Weights of a small transformer language model: 1.25M parameters.
Each number is 128 + 32 x the weight over its row's rms, rounded and kept within 0 to 255. Layers, rows and columns count from 0. Numbers have three digits each. The size before them is the row's rms in percent of the matrix's.

# layer 2 MLP down, 64x512, rms 0.149, rows 0-63, columns 320-383
100:146152175126106140129147158120149160093206122125191145081145068150109174129166065072120153141139103173116141112067137147089167129106108117154140140154100201088190119131111136177108158104177121
114:076120105148125096104116117163140190112096160066115155106130120141197091130180100090168149151110142159091141144111081125083182128098099194134066130133146122130115119158085150089104128137077120
105:114164198092140149133151108055136129115169113157112071101124168158101157128134099095086103113141114162159108139098080097170090126137124112128143116202144017091144135086160139111086118197130098
117:133171144125127115152123203165111197113158198151078095125132144132095094130127139097136150156241103148162164161098075165116167126098052204109120144120144129150063143102114094122162137161162125
091:111114091072116130159142134070144132122188152137142149126111175157155156124104056137132162152133083138131165165165179152155131137146113126168037121109148168153122110097149148157108154161143130
099:145071136145108120087142047216132137141154123114115114155127121101106171127119071074205100060112095103122115086139156126187069137152101128152074162162152105084035095124064129096105157069122168
107:154132093135143115196156194142154163150108151141166097111116136127054118111175214162124130182166100069135136131204117179125177135171143149157112073129113107173123162140127084085137081144121110
088:131111154168120118106087095156095139120126119085078141134132132136141137133101165144143121110137114088078069111071126098163175122133194089175091202057125175120112142096166171120097135171089115
097:090118124182103142108141162136149133146178121062150109098132224103168142139124196158154090092144105127122162127158136111125137116112135095142141132160091084141157125167203135144097107162116099
093:114072107135117066160142160101164135136119153118096167125145132171139112128074096210180169150151171122104078083151106154071133122200098099124063175145127181131110106094116117099122069114091089
093:187120130095143190112085163112105172103126137193144112180139114070150105113140240182102164050079156108038073114107157153112110126143125095109108124078122123132135095147106071108138115158109135
090:113093117145121169095178143096151181100146117114113075086129160106120106132072139183105084098104140103154104152122132137159052124104173112160137163174098141137101120072061146078087134135123155
094:124095097130155135140132140139129200146129111123079164088091113085054181144125031169136134139099090106118089128186137193117107130105138073140167159098136128107107129095097179131097153148143164
107:144136199160145157179145200183126130173103154096188090125145179114154148128166157186143167193185114088161125124157183171106209122095135179137073160155103131197072136114159125068127115148072093
098:115174172155091142103128083085103085130136112117145141160129170161063105141120141160118096085105079090241111117109129109116138123122103153142062120154118084120118128107161132110138147166086122
090:103111164130097182219170108062103191124104075113117169097145088119085114133110117179113154158146142061209102127105138108132171127148135140101161116231123204156217083142159142107176114148147123
091:101134134138123096113104090071150159157134086095096212168125159084134094126181149115124163137087182106099145083212071165103122128111118142124137081123112184110064126142093087174051162051136119
117:121108101068139134140111114079123060140141072154077160132118063116123152131195103155206120120144099120041125112142116101088088126106130135093158103069118093115124115132106116114130116050145137
096:187140127151148138141120154091100075062085149124115149123137136199122129126086209158110152150104116155173098129134107113118102127095142147117139144133154194097095051176178136104208134060051109
094:091149188154146161076140159177171098108133049165104160093116109134102128121155124190118104157077071049141101097116137079129151130138155094136111110123121114144125107115160206195147136120127121
092:109131129164124116105112119060145131166106074098142134127113099095181109132136124131080146097082092044098161107090164174100096135165152098109094137124141076149110148119083144113158109149116143
091:177070155125102138086105129130113099186139144097156180154143166129071149126121201091136140127122126133211082105066161103096145127162107126120119184161128145081102085142137160142104127160135115
109:144111150086143114083119141168118092148099095168115110108113067096053102134153130145141129112137109084075114196146113112145087127105073085069154166114149159104106147138133128132170098100100132
111:124125136077102113123126118148156099114142123107049165119137089066111103129165075175116117106063136128094108130113152112179090127061140103043124128105137136071122129146138133154129155055144112
096:128099116120122117142122089064089091121116083153152129141138146127123108127192119196155114105133082118194198146102131175128117126089108171130138126197136035148106103169069163163141113163135129
115:127156127188120121137095155215094169107168156127199069157134178160168131122097200173074143134166105169163154146113163132089115133173130143167113134180133121152175099102136104115095129128116144
096:175132112114143111128149092180113166146178082081157145131127102110114144138097068141130158119095092098001087127107122068135136111140108092167098131188137106102128075121095099065107148094105111
101:139145166080142151107112102142195124081098148176138152140121092153084105121110060173095099110108159171127086122103157133154140121123119125084089118130141132133111141127189080067109134169118114
102:135105125137131155132106177180080137219118191130179128159101129144165159132108180127087161156145115077037106087135164147128225133107137220168157092187099134183192084084127131132133129154105142
095:107162062165145143219142201119111172140086180099170125133098161137187138123128089178105111117148075086000149152147137122148158127129116132133120152116093134097142149138133150134123114101144128
100:160140138130090141131136111153150109115143122179125151121131116128128135121116124116180132137140135145122132127162110170102124132107091144215154156075146085138081132100138089092099153150158114
095:112147118122113149162145129161165137099143157154116142181133129105129126125120143153087245148136130177110164139156123143116143131111102107156068091182142163128086087153148133133088126110107151
088:167148153152173150135152142096180136107102136136131106126135167130095133138125106121207112133116094129135094142092127024159095122093088133153131125175140093107128098105163113117186125107188118
102:163153098098154133113119105146166113066115116119233140096150139121168145125138140084217163143142173222110091109126145126085168127133152153164177167063122122159102140182139075156094121163138125
099:145156096099114112057101045124131130082152107136054154075140076092113076129141106071047153092088143148134048096119146107142133127146104086106159119100112127056176075163159153119091124089090100
100:097142110161145158180157137099172126135095133123121060093136141121186122127146191139157124183171090171007130107121108102101116129160118169135121105120132111185155101113121140115136180117099143
097:150062145070134169151097176095021105104171113160122131098134128153155160122170122107058158122130037115233094157120192087107136120096138125070152081099106130176150079181177119152149172151102118
099:125117062107127135104211147147083096146110165095054147128129141111160129127116070150092114123119133165101068084111142164184192125121117111169161085140118077127159088104045083066100080082163158
100:136134154141100118113145107132121138141121135131094038081132142165108086126160164148148141182151197228182133101087133167091160125140122136155196154091177162149198207062115160141100137205144128
107:103116135069140094114110131089149193090149102095119132151128126133124124130168085197108105104115091114110153168132174140099141127159172126106097127133159134120103188089139176124094124144129132
090:145140121080144145132103123122114108145161133180192160124114119081102143136118176049122124126150085121081157117143088057111122127088147126107136175075126109118125140166117132063134165127090123
100:143120181168162185120137137184163167158113150172162131119155194162067120124110174150087105139089090046173083129166062102117157121188166099193119134143072097155177124113173081120112142110157117
089:161082101188089092075085134177160102143119129099109158095122157075152126140079143150147131110091161142102139120161083141108140129128135140083136106138146144162078087169178087055133128110090150
094:080128046087188120095124056129077144188133097185084126153128082093088138131121154093159095094042096128127140137102133091162058128168090086111149133117098126077173168117142145150148089178159109
101:159092105096130152097099124143080094164146086138119147146154095122088154130113135078151068122082101162124105130148168133165090121176118108124160091114104147111137094099092110123142128066173125
098:093124049117168142162137173085105153203125219185108100153135149155123114124129168180154163170175157189116189116140053143144154121053115138129132110153178138175089194145095067113196137101105140
093:098142134039139102127124161150121173107131116144202184118123153104148143134121100165116124111168113190131138127112132112205159129096105102042162125211135157072041148117116126103100103107116135
093:168134172123160123127177142095093102206122122172093087130132153102163080139065080097114216154102092053056113115116109168117081119153136154176119147071136137174165126106135144169085118147118119
121:105153140159154152141118107047159124119136140120059152150139130150151147112050111131091159105098150113154122155131154118118096133052124136083169064127138156120142085118156167155137146099148145
096:085105072149156074100120139056104179157134088133106138059130119115104130128043034067069143123108090095092150131051147134135086125161159049064113102098136083103170118141154165112145133152086119
100:122093161104094127126094123093174102152172130161133172209131158149134119140098080111136192104093145046099089122198144131128120126120124117106127151149134093135123115204126150160125129214121136
107:105087078190159124159140108092140210149137098137053157125114143095104108141119181201157138104142108090136124071188131128165129128106155174109125150222148176161079074135160153149125140194057119
089:106119195173157124181148084167171122135148085203148094108114130143127152132071103162070095149121164145069112143117117179165068130135126169199069183105123133158137147108088074108105150070128133
102:145129147089124102137131125116121197090114098121210166114123086048101123129101134111168137102093173102164157137119054149179122130139155141093096143136182109067119081075131132151118137145155132
111:128127127098133143072174096131129186153123073086140113151128088105052135130167101110142090117111088127143169117098148140168096131169114107060110128159092101089165161115106155157176098086128133
095:116143111102070151103137117160114214181103138142093155129112084126137127139187131119071111103065118087167098071154120117135150130163110102159130110108116129132138118176122110163082113169133103
104:101133092050129127051126043067130113078113060069086082160133059116096116123171151126095142051075098120111175118095149169126140130110096092081145133138119167030144146139104105136140104167141106
092:154201106070127096149178099081067169131116170150153186084111106136074178140169053078143173119157104091196163183085148114165163129159074150153113135127124178100140136151179147139145129147094141
122:128064099063135109051122082087169138144148105132134162132145100074126122126085084107110124049082099142120176140195152178151090127088133089081129094146121115097153127143103113122111137123087130
092:155152063182117093151141173170148139162132140107100163186138130117175128122085156189177125104124019069042150140123137123067155126085096154142089099108103134170123135127121160109157105164183105
123:153134168121121100068169095110108079154132087114151090187138067124100159126137142101116131067089190144104191121098154156132055129097190077060149162113126094059078158167140176128117124101146139
097:121160117124164120161094161093076141115115101099088144126132116193105122135162106084109090203134152167132166163150152145102149134130101180142186140125128139138111135116134151139141142188178119
097:088151117153103182168084132142164142139152128151166152143133108087176102140093149134124080122160208122109091092171136142075143124154134121125216166100126120148127160090154153129124097143106138
094:111125124069111091118168160082137145061126143126161120088140134095087064136164097135095177162112151046106049141094153102145093132144118081134125134137130091170192127140140140141087130137146123